Weights of a small transformer language model.
Size: 12 layers, MLP 3584 tanh GELU, vocabulary 21446.
Architecture: LayerNorm before each block, learned positions, capped logits.
Training: 1079M tokens, 4117 steps.
Each number is 128 + 32 x the weight over the matrix's rms, rounded and kept within 0 to 255. Layers, rows and columns count from 0. Numbers have three digits each.

# layer 2 attention query, 896x896, rms 0.0463, rows 379-383, columns 128-255
102086146120106117120132111104115101115112163099065102132142072119078122093133122122098143103057154135180092171160094220080149136168113166141141065100098122136131191099120105087069078103135121134130094091079118142166076107117104163124138176101125164145128033118048164088138162115171189105147116136116105119186113081192095113070128138152085163129154167191173158094153192133142141056143
151140070133095088084083129115103168127086130106146089119164140111149110143184117126110152131095120148133116117140129084104134139147092138148099197082061201179059186122147154203082127076112082119041141141201140117145086173042147119086128038074153130147134166080113094138152087155148131161135176126138157108138131130135134126103114142180083185121125070188105137147086129107127069126219
105155090145141158122109140172164168146080105071135125147139189071083190069123130127126079088151129118108149150142105168154152134122172126111108107146140123085080093123148152134109178100144166120126164163169182107142098103143120103171114091139103097068125130149163080151131132181113144137145099141120120099119122159099109126141107165186144109130075085114120129126190126148142126167187
157114134163154120135135135095138125125164123067140081150155122169127119113161103111091162110140114126077145111184136139104116174097139101095192089123121109104150144177129177126090061137153138133132095116121122144133092129131096117108104119105112087122157091114132100057163153130128163087132109088127085123103137070164134126121093087143065129148111150208163127140063136072119151142090
132137156161143175093216118143107115133180137077086119136151109122102109144144116132102158105197153048127122164141177090109107083117081183142116138132058160196152148164154199102107098120108102147153120140136089136133171104097133178149088135173155118114114158061120124142133140115124159100050109138163124139153172170174129081138125093026140108098232106120176156067150176107144131184149
# layer 2 attention key, 896x896, rms 0.0458, rows 379-383, columns 128-255
152068166151077182096181122046144142089154113094159163128119115159077090058063092127026083191110099054148067145109129126146102096089153076111134147135153092142133165102173130094120152145111066172091142163092174108124112109181098057116103104106125118215137193100106140042136097138115139080098135148116096203122139143105131136082186130111185149183143135069106140113168096110086095113096
146119166119068159133109152130124097170152092134135143120146120160101151143084079202155097175124117133070088177138147130130159105133103144111097107151072107099086147137097138137146156145105062120099139176072098086099097110174138135185150094149094132132155146135136092096105117106143130135118135164119142065142153107152169136172112132117130036200098160152113131127112096116132114073123
104159126126141092107132081204121154063102171108145140117085087166121141155182101175144181115205096162125130129107099180175132150165160118100127094178130081117113136194123145137191139169101156099107129109073127141111125103094113128099106125140092119136115081173106101115126120178127165168141099064118148132114169121074133134139126052140116155121120111148126193064150163122130118133128
127010147155152083063081154124113126083151119207117124226156050095141105116133172096157117129113131104147126132133147085146116103151123121113165086125141153114200115102111196099144108089110115148140102177055093177109176172119133135148133181145135166139104146123158144134053150124125150115162144139150182175170171172155153125119135111160188120168139120173183157200130162123149143079142
205094156186158152128147164108143127128133108100050176104134088175080035141077095142117117153152097091104154117253119123130134136101151151135122135102205075100107089121158063100072168090151097144128101075137111143179120148142133162097126175118120057086138152153152126108144117088139120122139136146085157155134147113137166064142132144137165162153124175135153065111175108153097108143127
# layer 2 attention value, 896x896, rms 0.0453, rows 320-369, columns 128-255
138154107097127090081150067096155117112153128098142122185093152088139163130119107115137132138102140179114116138194173110110166185058059139130089095083149076176106044121135129177114119161073141096141085111155141156126143208082106141134141128185189177120136112120090175172106134172102096170171162093093125102093129218092106125141161159155120081164107111130146137187094145079079142110154
100121076099139226110145125147119148123143240112168148120100117205218151153174113087123089079167174167184147088142135135159137165060146093131162210128092122108071158170199166111137125155145098127153067163163095080150033156146119098128124141077124085163119099159131128119081139128114184100221120124105169104171117161127145154176140211120180097106151110101131155145193075163118096063107
094121090175127132087134115135141178127103169136079146160107162098149127137093116130151101125157134163129124142122123109137126120133066141117074144132121152184145094100159132109174137146100142068157159088075144055123124154121097068182076145082194179127111142089104103187114138200093085150119174144171166123084105164109200084228137162126105100133123116099144139116111120115088111066116
092147091192121165160159146143200172124088146125115134096142096123153095077109091030135166154143070196106108104151103091157117160104103139092138171144152175191165142089160147135141097134136181128113169174106098093171105126106186102112150150100101111115081144138137075132091109106129165146149162124123122069085071068098111163113133109170196047113165153148171149078119100131089128071122
146083143064138127117144114193068090203128130155107101131137135084085123120148154127138132103179064098102133061122094179169138192104168138114116131144110148086172125125147188134111161149172073200164122156186150124096171103151114140117145138161125098064131111134155150119103091152028159104112065142123137165142101151115131188049119173115132178140112131136106097167144105228121079131139
123085109082186155085113131143070128106169165131103135137110154099191192116089079100143057107164119125049169135105145167120099063193122151142080055139126089101085124113176126050155132118183089147140154137133128171080094140131163141132129138158188127095186062153110150095185128078131145147146067167126059125204164166181169183146128100180087156125136178149096113151069118167101158166137
139072127084065088102098166113132088142149153115148100090165134146166126143136132134106125161141137143150158154098108162068106157143019143132119165129101132159097129107095142105096111134129105095095092135122102083123126117130082114069147188163136159142077068173120138137134171153176093090161180131133049097135090121210148114157095108101105093152121095094098103123121138102193111117059
172110121118133130174141101124146116094117093130114118108098152092094168168152136163110127151175147116179164095147107144103095165090116113101099082126111143148130126125118142115154126114104132149150160173168126149143195165173133155132137168117117178115168134109115149120139079165113120159130145133115130092108086168144112125129120149171150139137088111159100094180144158145136109116160
127121139092153128202141071187104135071201115076096134092066137135129171133111140149170090135137183124143129074144116113184087109175190148112149141150108080176137111134207119103151143089124120162114091111113115193122077094142135049107101162188146165063145082143065135088121147138101163074131146138138108109128134158146130152094108145193136097072193099142137130192159082150086147098084
109170107157113146148162113056156117176157130192105113168140104145108133107140139045081067080173149144140109158088137157110115151083160155098205156117090145096152135168151117151074127136136113139113101194142088112049137114125074175107158159132111133156161101155155129145134102128120149121141116138149113190153134095158116153169161161086188117114136105173138130146181167098098131140189
122173111098126138159124139043077125139131125135131148101131159155165069122113176149153112138151106171110131143170132163137154113133163089114099139103157106095097155067098148120176085171100136102105138074144111056112154135110097074127090120135136111143100145167106179159139076167178118077152110157100112155127156067106109089195149127120197113108089135079098176065174142064127160078122
166109165142153111153170127126165157182141020110182140142178093135126146098184112113142170129180114082121081135152059123188144136134157143117130151139119152084137133167130097129163119121105146213120106163096132092104104110123154140104073151095140149144153177166140110095101127107178125173103183142168170156211098056104097164104136083161128123105108123127111142137123134163156110120114
124061105140173076158099139158036157084151125076079097127120124149124140178123107220131073130094167068073165185094147148167155069147216128136108071127129125142123085155170119143156155104124093112185179038160105200139091139139192082124116157177094146071151079085093124150122132133084120094122075170109152070121107123168150158168140140155082123131151132190211096132163124156140105137109
164166146151129134122203170199102164139212170086073163149138152098085147110148140120152135115123194080108115137126113126094166123146157134126117151152141095110188138156194096127102105121167144143132105110131115156133144111112149097108170056119142124134207107188061142086121123091167180126120098150220115150188129139172152145076095127141140122138121121127153072104140115043123157150060
103103162109113144088124101140092158142067200130148130122134157136124136134129151123088121099134074150124108150122168154130138105110090122133178131127136112165111128124150097149126098153163127207132126130117143129082149158131144071120136114150137109113081127122099127146140124118075122085097084111122194121141101146178135143143101128103134148096200188089148158142108124133105129089173
123127122085196134103063140210053185166184094116069098114087159093090147130098148255110087116073133074133124156134139159159140067169081144149106062171131071149106108061179092111156138108157111096143136157162144211120123123100135149129111169152141145065205170147108105122135097081063107124103076158104066110113167144177134125090142116125046124132105206117151119121086133119081164165154
162152148100188097137137154152000168148161121169178135150138200156190077135098141150052110072161163024117152146123138100143168068191131149090090129155145114129167094148162107101141167159120128157123164198157078219174135088093105135158116096135205139167159117123137160111143142195164144154125110142135144078101122076130141115199029070106125120175095181206148102135129190101212107134096
103109106123131120093128132146194129074161094158118096113174087158115150180097166095155136116124106087080135139117151081134149105095160160178139116118157180148167135166196155149140090161143140129140152141156137117185156174184142139070128120126166134172119113138130136137198157073156163138151174131121127100141102189085148134171110122138170105144142116160106117126172152090117112084112
128152090137145097103151125076156108105106153126133132124180074179131125158165165158136134165164083132205154097127116096174151124145100142126167165081125089167128184143100099158148056205120137138119086115117114081105132115101098062124083155151124146123084111199141107101101164173107122034188160095107133106153077137146111081115108146091164098118132145054164198128110118108180225185131
132119138132126147098118127102145120151147097083113158136068101124160126099164039057087149083101110144146144137125115159127130155168068100154112102126141141123106150120107147172082165058092151108128105112102048106166135120083171136024126134104107183139170122128088073176166177075107115082119157071161143187168085133161138088122159172142119128110138133089139155194154149182057133111151
114160119157132130158098126136035131139159152111115118144111117182125111143187130153123150123094172067155130144153131165158153135145101082084111162131166068163108136102157123136140153153161164121124165172122170164091117158138132111174114136088151108123172122138109121163138153130156125124142121151089161088139090113150037158160106128117148128080108139162170115155159125102161126188113
169176159142125129122145179082152100082124145127147132131173121106110137078159112095127138110141084169161113119149112131082131133148100143175136153172123148113120126144141152092097121082110128158148134141134175075078120111126134143138190191122128159075168148102094117188122104110148101149136153156165141127171156095103159132120136175116110078116114148104110133117115154196109162115125
116107139141113077122177156101189176114141118084086160085167154112103103174029139132127137147107106161132140166164146090120046115147186096076141120171122144183136127166081129074100138171135141141115153128119176065187163096171146079150163180097176145129095161149139165110151123173196095151067152176148143106123070130140199128137157114204138122085106143178186153129172205108216057074115
064061105110095144128126077083106103102125110072132128109124148124173116143131123178159103144114105123142151140147126127184063143100172104112115055124091131155068116122089164143141112094143124164129145125150195174167054142167146074086131162111193145121180154114208164079096109127152139027112165138114088089133065176128078182128071119117137155141133198095111103137132141158120116146135
126173195139152154130124187049180175130105068142125115125187079121093170117180096067133117156169125108162161132144158096086195210161048146081158179154189180104165133143153133167189086152098179070102105076207152040138134125109115073104152144117173165119139120085141103213126116156141133173181152149094151193093131133132139128162208131128158128113161155098148131108070154101141083127165
118100066130172225101112103145085119066067110117139067135115089159105158143142148147116081116078204096089162102139119119197146144108222148120119110117172104168155165102159155157188145112157177112157092095110106190130112151112177089116163144159138123119081128155179149150100099125092167065121112110106134078117148176169082160129096079145082149084121150056181122163123177102057099120046
082142146123141148168165104110158127095116130151150093139111095099113113121089147190136165093149143111081134116079131133105104118122197085111091148124091089104126149137172073109135097146108106156070047120104075121135164156143108129114072200127056163120128114115167094150165134135138136106103097136115115172092102104146136136157170138152177075059123066128205164136148132108104119128181
137154151073217122099126196154092147153155163120130111100089165164155151073181151187120150121036113091076171150054180133136150101128202110110113101087151093140117117136122113090116145083133054142186155143185171153161124105135160102115153174188168152101165107103129141178114111073083130049104147095142134162072069176146148115099121127171082130049139166146117114115119160114161171135124
152113131154188092171095120230062103086130147104128155121103126150123120123108114126194136111146154120162150092128169196139127096154125142139121097081140150137062184149121124133130202124104122158131126091082128155105118089124103106167130187150139122107152140175107096134152100127113107137089092094140131131157150089159133138155158142192151171096067112072134133151123078149111120150122
241105131097177137126071119101098121134018106104127128107133094053115124144111134099117105146140172097084127128150114151194095136122101109140154145162127152105113176116147111130102070124133086149107128087099151127130178047159137132109076207155183131173161114094120129171112111116128166122142092128128097103145107141078130111124131135124089118145116107109069168098174119118114154149191
099113095167153053164100151086085138131131125111143159096150134120192077151109090150111146125147133126160100118090137104118071076150150152142139184081095106098177106156079087099093170115120090144134070118129136150141154139118117220133058085155163126120167128115115141145155154143201065162141066170194152104108121129106229115123132098140142162104112129129100115119094174123131152118107
177149133150170142148143122147087184121111109144084099087159084164062138145135167130165050115090119129114127120130150153159168102126183158186172091145169163129111143122118102087096122149104114102150128094144100138151195123117142086117105162115089108108153076170113113126079098140145152114170101138136112105096173128160102089206123094114117171070118070030191168154107139136091146095126
161095105107166122181116121157085095111151134122171145121180155112092072135133108175123110188132162162107144145105072126084193118119086107152132210098062100125171158140169160154193067138117169134107098121102140078114139128182158081152068130128058184111062183101152091145215115126156149103110110160046126080116184100160116087101165133135167141186129075139165234196111130136095167176144
078123129161126120158100118140125160135166151121181149143148111115167072159149130135142118130139103177151085092160161081169094142125083111106089077088126137127132125120084111169095091140153108129146099048104124062136147141117116152125129108171142180153141210132159124154184147099183139106128124102152146127117140124084084187134148138123122167172068139131157194108134144098132163166059
109139131134116103116178079097099168126093082128122104159141122133142106094114195123135095080114147142185102126060113148152156163187184130140092168147113130091141148157115159102100132187115115122117101089181110120148116126120153150160035135143173130087111129119165133136153135152151120072085117137125191156102137144173166145111141170095120224147123139086169046084079176100038080164154
108149091142126102105086088146196120172118141145116126151162117146077117187179146100150142167103111148167110126139083193069140167072121110124137163108154163106121185121168114148117099144046138084110068109089091058073139090132083107117113107136143144112104121164097091102155156093133129093113159126175176102176107099142112165176113145190095074135097090124119189154131091108113118077154
183146154173172121152107144090163108103120204136142101060160101157136102125147154138118111088163153154171118114116116172158130125053150069118152179132096175116084106119078137092148108127145133139084122114124115071113190132135066137099067107138158156148116125136099131144106109184138117106109102052143163095141087135109106099163113176109135134138169101114090131045182150107137161146163
112093140131086215126133138133186101142108136132092124162148169103099131137105163066133109130180177171117165153149118132086096119081127119159094146085176157131152135171191140162131120112118163129104058085123114131162178121135119098128091132100188130151166106048114121126167084067129096149135117170146175105232115081110102041159128138136143078137126049110075111112144099202115123156102
179125172138097119118092171111099152159111110128122194084141130109109184116134168096123149141133111133154140134112129111070128156162141107061108141123113122099092101118059150119117183091140140127065174129137169154095108126134102097083087116126127162171177139083158089109086145098144142090130135133143111193150098126098128112101159107158156111117137120085170152079138157136171094076109
078170146084133144183132123119121121119132123067166137109135122089068163100149115120129195127171111189102156141139109165158171153094102071166139156146128062073123129174114120157128109145134185128131104154149142084133141125078092128147094151097126144088141154120153158177144136160087091140116123118136150152170175188114129085091154161100146151088120133116114138110136146109150075164136
156073085111122074112134118144134154220115070159087102114151200065154136116173072149129140121059130170103116097111135149133068094133092099099077110154108116158128066138133150125129087063192122133096128247158170156108104125173110064106112098074102106160074202141104108100165171122078119150111147155130097104100138128088172117115172107091149157067131110140105094106111157157113107062147
175135208096206085161148111106125106125159152154102139118057173166188111117138146139145088150138160142129101122165125138147102150119181105149057074114159130143121048138119137185136140123176122148111157171125096217177117130143129128154135123130121110139122133100139074084119144093116115073087115099141172117172108170125156156073093145104062111081156156129142185127101110110091143119202
133141124189120141164165170081140137120084129139079134165131112135104145139169113099065150054106109100124153108152117116190171144103121069173165106169108130157211143145133131170145121137158138106093159143153030082110118170087154109114192147128118139110144157113217175083117079112081071107100152140145164127120105125152160161141121195153096071147138176153171159127188121143154168162185
177135160107140090122144132121048126176172100125155089091102192200140093125025135197093103158104146124054149132093176112082147103144212155185089069099134091113132121119187137125160172119150096167118168120123154196129174137144150181168098122179145100165112124098178146134151137135132097099120108121156129116104186145088157087115197111160148151178188137237074119154053158097119095142153
138130101099114113118159118139107138134137156179120103103129165115098144126071160117154140116151103136170143136154126120144116139170079137157134159139159124140128106162169094110174086128123157158113121103130166134085215068111130187101171098079139142153144105185090140135068153145178146151135101077153201211152139153080110051131117143093170134120111100105156157103084107119118134077094
159092092075172090093093116193126109146121255117105124207177131093118144203133158108112171109130110100200161149131176138138134166145095128112142127070066135119126165125147130093148100095154058106132128203073159131065127120133143184176146096143101112126114122141079137154098190131100183161136193110060123103195088142130137118106110091125201155117144142138065152077133120186149093181157
142125090124123110132091120096166092162101183159159116146143052161076089112160074069124098139148103140127077117127155182154112151096154153162137165088115150127129140132132142124100074207162127134140117120127132030145178135152182076117103145133067191146127103121101112122107160141107187109151191102106141149146112124125104103130152192144154100154185059092164200099121119141097132219148
078148179148099190184130110096249137094107137115185131129102078106100143119176157006173163100157119153142073186151140101089156188103043124115147197049208131120123125102130160075116110037108139070130150123174172051134115102136107108106148133139121126117160179127116138154106169138118150182110188154137117150128174155150134076151148131030203168164110065104080142113109094083165130124132
144165103150140086130113132140044162131181148143113145176101125111133141063145164140102146101156133110097125063120136055143119129136163114152095131107089184084151106115142126156145075106138171089124133147107109131096167148140114171191096115141124165127086122126110065121146144078133119094114138095132066162087150081098201122192142073132170098093155096128122130090104123084126123062164
101082092185146121088113169100126142134153170128085134154134137143134131164133196121076139110121123166189102085078189075155094117139147140136088102136156207085121164171117140170140172122132119102131118173169113192131112142106135059114160159134129109106150174157105109121115107155083132134118137129162118136135154135237125219130143163131085104121155128125193122179146094117158115079143
# layer 2 attention output (transposed), 896x896, rms 0.0605, rows 320-368, columns 128-255
117152098148132142087114160133177140174091052127093145103124138163094099128123114105140122115150112114160124098105089138103149091175156148165091158172073154082099173112108117095165153050152104151165136108079104130154160067172224103064184158040153056125138142107170138137145084096152151097054077174141183113197165106124114158067160145122179166087122101178085122062181033187189127185065
118107122091104100108114165164162183109120148119158093138178112070073094141097128169085196175101144116139117089099104194100139117206057115106127124183122151108158106158105113118106139158135158127115134063118128121158192088155156165129187117143089168052131175154130135182079142113082067176031156137113154075099154134101183174151124108149120148124078107096136177178062167106150160103164
135111133100135139175038138174158113079158104162129108101129053120139175084199118094140112122120084144121128165138163123115148168114161156171178165110176112103147121105080163120128151123118105201135112083160139145173167126140238160093174110137149129103188127137133155094168126078173142146155141134097148112168104147117067130086110104121130123060137099112182132131139100134146145116127
136183101112127097131153116118124126105133107176134129200092132099075134181169154077154162087126170107114103076160080156088122161128157137147127131130089083074088153111098150075170091139104159093111115152144108150109171165135108128121106103108144199133155124153140143173175126130111098087126149120153150138148166154148111084130151152084128147104079000138109146134166177124151121073123
138184065122137150106111116175138153107129102100150132118111171068201116165181118082086108116072115117204146129120214128108090099145139136169153148141128083114113091125079115161075138111108106057083147111124178211142074133161130134154139133124097145185133144159128075130170142168178138184120108170110101101145125144134204112210109130113113076083103118161176165118070099061104153123170
090185090150128093161104066165165134141108176095147056137129138123138055205087128155072127125128152118103121063092149131095147198134134130093160189104131151177163069172210145129044115146070107085086148118082098155176189193144098134179108093133109137139079163110139099168143113207105126108153115067114143181104138169113104105095082173137169192152134096146089110106136115125090160150130
085171116168155134140175106130167163088106093120157136139161166133087126080104108101133118174147070129102121169164124106170125097133181115120163127147134151171199193123135157223084099073112149196142120108121151197144140139184189083176095068114174148093175174110159092152102133123096152175138168123189186178160125075122148174148148118172184109070118189172128045105150187143130116213184
082143141103078126034090166179125182156125103099164213106134117137154056059130150114129139078092117145140162129138123127160162078151162181141131169161178122110099131118148072145131123132121163092182072074125080096198104127102193109164178153138163074147111124176153089115102172125117216122169094080102114143171180105087104152149142117077143079110109150090090174112135141127128138121128
135085067122025135087092159116173177127167188174185149144131151166129143148155134149115073127169142127162087175134063123140134073127128151198103084096163119104064153084111113109178130123156111095174137111165129146173169189150178171150132119140093081080101122176243114153081138110194091179108112141090138121131127125092128100136093080132159142104115079106112167111111176142156173101114
120083120119149103139145117116115116103114131075175178088140138113155145159111162178193153144100117113128111160124179066195107140168093043103085155167182128062128123086133116109182156155129126076167115076106177087142077144098172104189081142145152121101122191147092101122136150210086140179113139082107104088094132096091137131121126075124130127109094159095088147188096135190124129153087
109096146159101048141166108118129141116139149025093098087172115155047197093148092109099163181147181102106127171092119080063069184078161085151134082137090101148164104182131183089037145108105158192085120133145142123125173169138164153157183135123151102118133144124150100071156143127112124154095107061170155141158132136209175171071099049182066139147226159171131027184113153174109086165149
110177112117108104124122080151080114098140181105061103132075209162178119135114114140102107126101127131151175132102171139138136140100143107123191069146114122128149152063105188085111092082171139065124077164178113160108082176141101140114128130133122153101078117171095091125174136132097141139136054178093141084075131185142175107149094105109110108136155148097136137135144104156116102134106
160191147106113162042113121131192133151137091132105135158138102159172159068199105156150138165134082142146102060144119112128108080152103126111159131097092113125104077085145157119200093182130143149117137140131183153091131152162104079139110171145093079108098138118189137089096103168155163159132128115146086152117129160078121122112135110116212150078087173146098211140110119103097164103112
134054104146063123194114089107134116154123142135138166138136129134119121173106167156104118130134078171145102157087138166136110143115093109137120125125147140123122099148121098143132192178106111156090141119139143149145131116186093122102121131149134152124096156063120167106114138196024158113127105184053130105127083111093126140100144094101100165100152145165144169219154100174112126133192
160172138073129134148122158168115080170125106108110105164113152054191144114127096182145111134098149104143109122152146172104170111150109121101128178106152104122091124160132148104181145139157092107137149090160157163153168122135125168169129115074090143110133123137168113142136107110183106161141124202117067136134145067084114125162185144164123146130112127186086074110151108079124154071076
143143079158118141135168098102107073101092175078158109129129169159146096062155094045050061127180158174046144072148125023118086148120157141131131146135130096156129107145146141121103128141085096199119145134188102117146122149158200114124114088170154109124088107131176131119121112136209203104126093106144171174078026109099127150119059161182121151151138069156063125139170075100180063130130
124085153157091144146105113124152170076148105120116051096134128145143145095067148134136128178166089168139096138118123143159119158105063073088207083104141136126157153129099129173119092090147114091132099049088119146118170144148133124128122153110116126104173158124134090119111098107092149083124154097110070089139104166148100175051115108176101112022138136047124158116128100137167174136165
117117133130101109152097104046138089153086178091072151080048150149113141122206096139109175148123109127135096079126121219134103141052084143117128130117097152142139120106074097137157177142145145191074121093128100134093171158106139116130103145207102110137153118158098110115112110228131140139127100058141114154139119053173109103057192073120190149152097095119147148149096101122152141148109
142137165115124159106122130098180153157125138144172125103144181156151133112173087067093068047099161136080110112142081156072103160105148118125120119116140108107118132098162176099159160118146088117163186116090116190109143160130179184115160074131131120149157150120082116161164115065084131139088144076132128122135155158068171214140167140132160137124105152179074137160165101113108112070122
160150135101133103109135120149122138115052173128133133139215137113139156186099090071155124130135139173128185137120117149069168127057155116093102117168120146136116104112171080133142092123125168142118139130108139137140103101146055144159124104131157136102041117150151166117109117206141108135127132165097137097089159080116132165169073141143140184119154133101139072060122132073147114138077
158170116110124110068131117085176174100120150146165121151134184095110127115076123139064137124104096182108103144131081148152161076124172124134144077132133158125134109129104130098145168140105074144126127073105129090154104096155180120111115111148058112094138157139173174081076097133131132104176164109130055121121158134106193171059141140123132152139134105114080178085104150102081143157059
077128088162207119064127061176146160155172109117143135138127117160115174164146097119126163105196168118046065110114127144121129166139161126114122117138110099141152139092104111124142151124076107124162136076138093178131114130141196149105076121105157097164124058134118150082140071181090117161081094163153149150098122195142122158099140085060164152119138117115148137131141119132123163123171
133143116130107144105120117106125071128119116127143114170110103146184101108183168095181060145119172103139221210137131182068132132110135153127103137093120148120093143135178214153128100121100150112125160155121091206076104163098153115139057130145141114155157085172146068121142147109128136098201190165145184100124167162126117103107107083080119062191102133132072071120135081157057148145125
125148107166123105083104116128107173187128130161145142137159109084116138114157147055105136042088226150104145127175137179105157121117129137115075087161108122109147137163177176091162094097050118118149142189122062160122129168084068154163131078095130170169098123202069111108078119143170195174155064134139126120110191085145149088130136112115129085068168095143065175123190087103186093164139
191145068117200089098152077097102109136164189150106149132100115069143103168154131170152193099149109166130074097103049140149061140175159145100092145124077131099073107165106157122123142108143078172178140124077120102078135195172126187120102126094150088160129165173095157099122113114142165104098155117146147079141151105137160085082100101143155111129073131136109172120140118150144166110106
136180129146096049128103114163123144146211167181130142101139158100064108106145156088146142126177158137121136082088064052084122071124081114147172107094129087136118156166083104133105115136111089138121208119158084119086131080108082122127135102122102190178209100117144108115141146130188107135121113139103161168150066051066123105139134160142076110148089069210089104119101088110160191150147
138119182123123103055079174137108085177151100121097168149094135159108190115162139100101143148092115118153093111128116163184173158138133117116162074045122144136155135107129135135148093170157122094136184153097148120098123120074155138132098184158154092125136170133124143105124146103144142169191185147093113154143085133146124121101082114168120112176157102106105099115094164085154113137103
098148124168080140098115113154184106113112132117151172100220120127112096133139154104113100103209150137113085114162077114116113133163152122152123130140112137127135105156094139122133116130157146107154149133094148186078108156153136105099097095143136082077071080179106088078144127100144068182078043138178161116130141117108118173130117125103167101162103145170146185119146068118103131093089
102104182138107168110119151101178111164170092114109145081150181086124109147154097103054092149106108127089166147142075074096160148173108123140145162159055128103178141111155129135123136120168089104129156139202130165178162166107144157127153074125098112171124087180145175111132133202110151139165136091131123154150206169156150084136118109116111099101168106133120096092119168117132178112172
061119129106098039121118111140066155101156166163169182193132126158112167122189144109156139091150097108117148162127115156157173121118132111111084111134060133088189170172082098127175133115084167148138160117124081124126072229094144143132132098121072121104131149142155105101114129091164135124103158161107150110133151125162090097139105173164114140128114079160165138146113132130093080147097
123092137084114176141130180168122072146103155122106155182115107183128110101140144120156080130153146078090135139083171206134145159158120126120119102171134162130107116095163165132192071151151129148104172130128093086114047115138113080105099095140060113139119118182163130115113136069055095115163129139070147170056111142154118094061102131160118134151177145107193152188131080106115096057124
149100112125089107144149123100092129152161112090192111134082200141150149036170131139123198132181125130142190099156122100122129130115149136120167119106106114097071116143144070154149166128157161221111118197170116131061090115138148144134156143102126098128131202136142167099104168123109168120091212154136133132159129127143126172121150152138143106175106209144078093117094080156184142196075
160166159146117107127113140129174055109170170121146098170116051121157145125149087080123144123109102071117090106153133135110130124152143157128147076143106139179047157139107095080058159069121087108093144132083113146104116086067141164158081196128121103118138046164157110173168119117141093131191096069130115151129125166150145179080114117142094169116153125135124121077124142128129050114108
111151121073090111071170126076133093163161060108055108089099141125158143186072113114148167124111165075163189134104087160100136135095093156152119172136187101135081150193101170086123194084135104105092128164115096161059119110112098133037121100084144042143090094105117153159143130160074075150094150120076174125135163166112127098113146122118164091116138116098067102138109139233159129100109
122075195077191139154103163139144046105066159117119162117072180139163113131112094123206123103172072076126182087158130100119073132099070111092141106126120173120091102138084119163094068147172105152131145170049163117087111163111136134135128128142153141128065101115095119131054135099133128157123120087150132114130085203105128094135174125099151027115156186107141124196158100112168130067111
120100165125114079170188158084115092069166158079163132138159187133129157121115101137108154156153097170142113057120110097148122069130168168160193109147137137150114123067117144093137134078159110139145110107180098118139177150141143162128136159140094091135111121085169168123121092107138147194126079090117043114117156183105127131122100151039120162115166176121129127073134188116154111173102
128085103139092105106159097104039146118144073100132136135156141086095219134102109156181175146137086123130117116105152173136079155181081129138106084111148193112183165173102127062165117079103112105112134101138141124141111117129158134140143153080110090115116183134177123078112113033108062196095167132099092092110143148151153124103153079109164147104086176140116132177105141143130073082075
173163138147104112101127154137106145102111154093164156133115115189108175170133095126098137168027138105115107143093122092225158156126090150127174154145113132154114138097051120089110096139180111168196161118143139079117028153100127155153097097145088109115155182156142127083106155198139118134116081150090096099086139183052125128142133167103097167153165164130157124149096149080144137099171
071159120142129171136146112140124110141123124137088046151168152123172090111134105134107091140126158126128132139141087128166090092114124116167161112095117143174090149119120186111122106182137129170137127133144157125073151171132084110160121116138030112117089145114151191106136102148097104118107131155136114126141176109116132149148102136130077130128184111130149118139146110145146191147131
158129104146131109059149142163177089048090099151079210135125150132143099193076119140082084205119099121152115163119171110143131122220128122082148149100096194150117143137135093114164178107120086193134117165119160166145089130200125164084139128153103109108086155114163173115095135107078143155144161126109097144079106144067127130106116164155154126114146156159134115113153153168094129092169
112197108121123156120130123121109193068126157105130133126083156157096115085097124105142167120133120117170154081130099123135157158125195143148161039148123114125125138116146126132121122173114046104128171120127122114155126132150141131151133159182123105085105068153217147145139055084117143105127081093114157152138065094164175118202093180111104127158119121119126088159201068111153131207126
120167130132085117101072130149173157127067148131078115082190128116157169143127114081125164096160115104102170085116119158124158142093127080120112188169073126140181195124055054079113114098099116095114164125146115131108160135126065194090132114137120111091168104177150220187156065162148162136056078139133099129130159076145057107181185139142137179141123051060133035160180127105211139140104
138130131111130107115097129165061103142134141139133130019131091138100135123137064117174167161152121121109098132119112129158156096094113150132125106108102106118080097170102122131167138137056119108174097078156153206086156156123134107098094115111135162156116131154075065156122137131120198134116180109132138112147130069113106186179150045110161124112056069147132064147075159140122102161096
097151165207147188150150123082146108089140106121165165094139113122109129096191158111126134114109164088210108143119137119118115133122099102151140168213147053150123103130106114106116106149103119081171133133119138099105072052094109131138179131151144117112112113100120117128133144158147112136120101119137132127126092076156101110123082172104053079078124211071108091135171162161127131152158
112091136085159136088090115053092129123176123143147103130131152136176122162183108120066097148155166144134151077086119132091117099167120111161120116137145141129139147099141127161097130173132098129184132093179126079171099195129107064204161121144143120050108127090128138139137102165106085100096114139128095069095137132146161143089121147138125168180166153162156134179139142117186093180151
130140154159111145157106192103143103127172083143139142058128131105154115088137108154139076151179110150105041168105079138107095090116101106122050172190172112132089145159155131144204168086068181116150154120119152143116163119181140106116152144174155101090155121144124130105085071121121091095168095114177116156099178131110079104092157169114080081098092126139086132142145113115126126122124
085087128120132142071158083132143105117132098112137151100142169105126144115154115094155188121131119136092155163166095094083139071098108131156121066148108109135103116169105132168163139100089071134106055131141159184105090154120035186158146122135129148112138142107102133156145122136091103094110113100131115120120169155165125193118175158103130167149101136174089070153115116134148060020125
139064124100151135128132118118169146126096160115092150120141124114112135221120122170146088099148145119134153151123122120109122149118096077131118136113092165118130132164180081132078126208110115106096144139056101134194149131124104164210136112118148105094137106168163148087075079147132116168131094148150193093198156134108168133056125141177098117113120134128143119188122117149109114136079
179140104108105142114106101135221130129143103056133076101153170141186131198151117142124171132181123139124104162143166170108082123160085095160178173168115082123120155122097141147155121111082109153154119141153123131140130144161095171091161128144148072124158162102163152118077065231110134196100136138096202090183125195165056123099068143163102128125143132156125086165195158169147116135153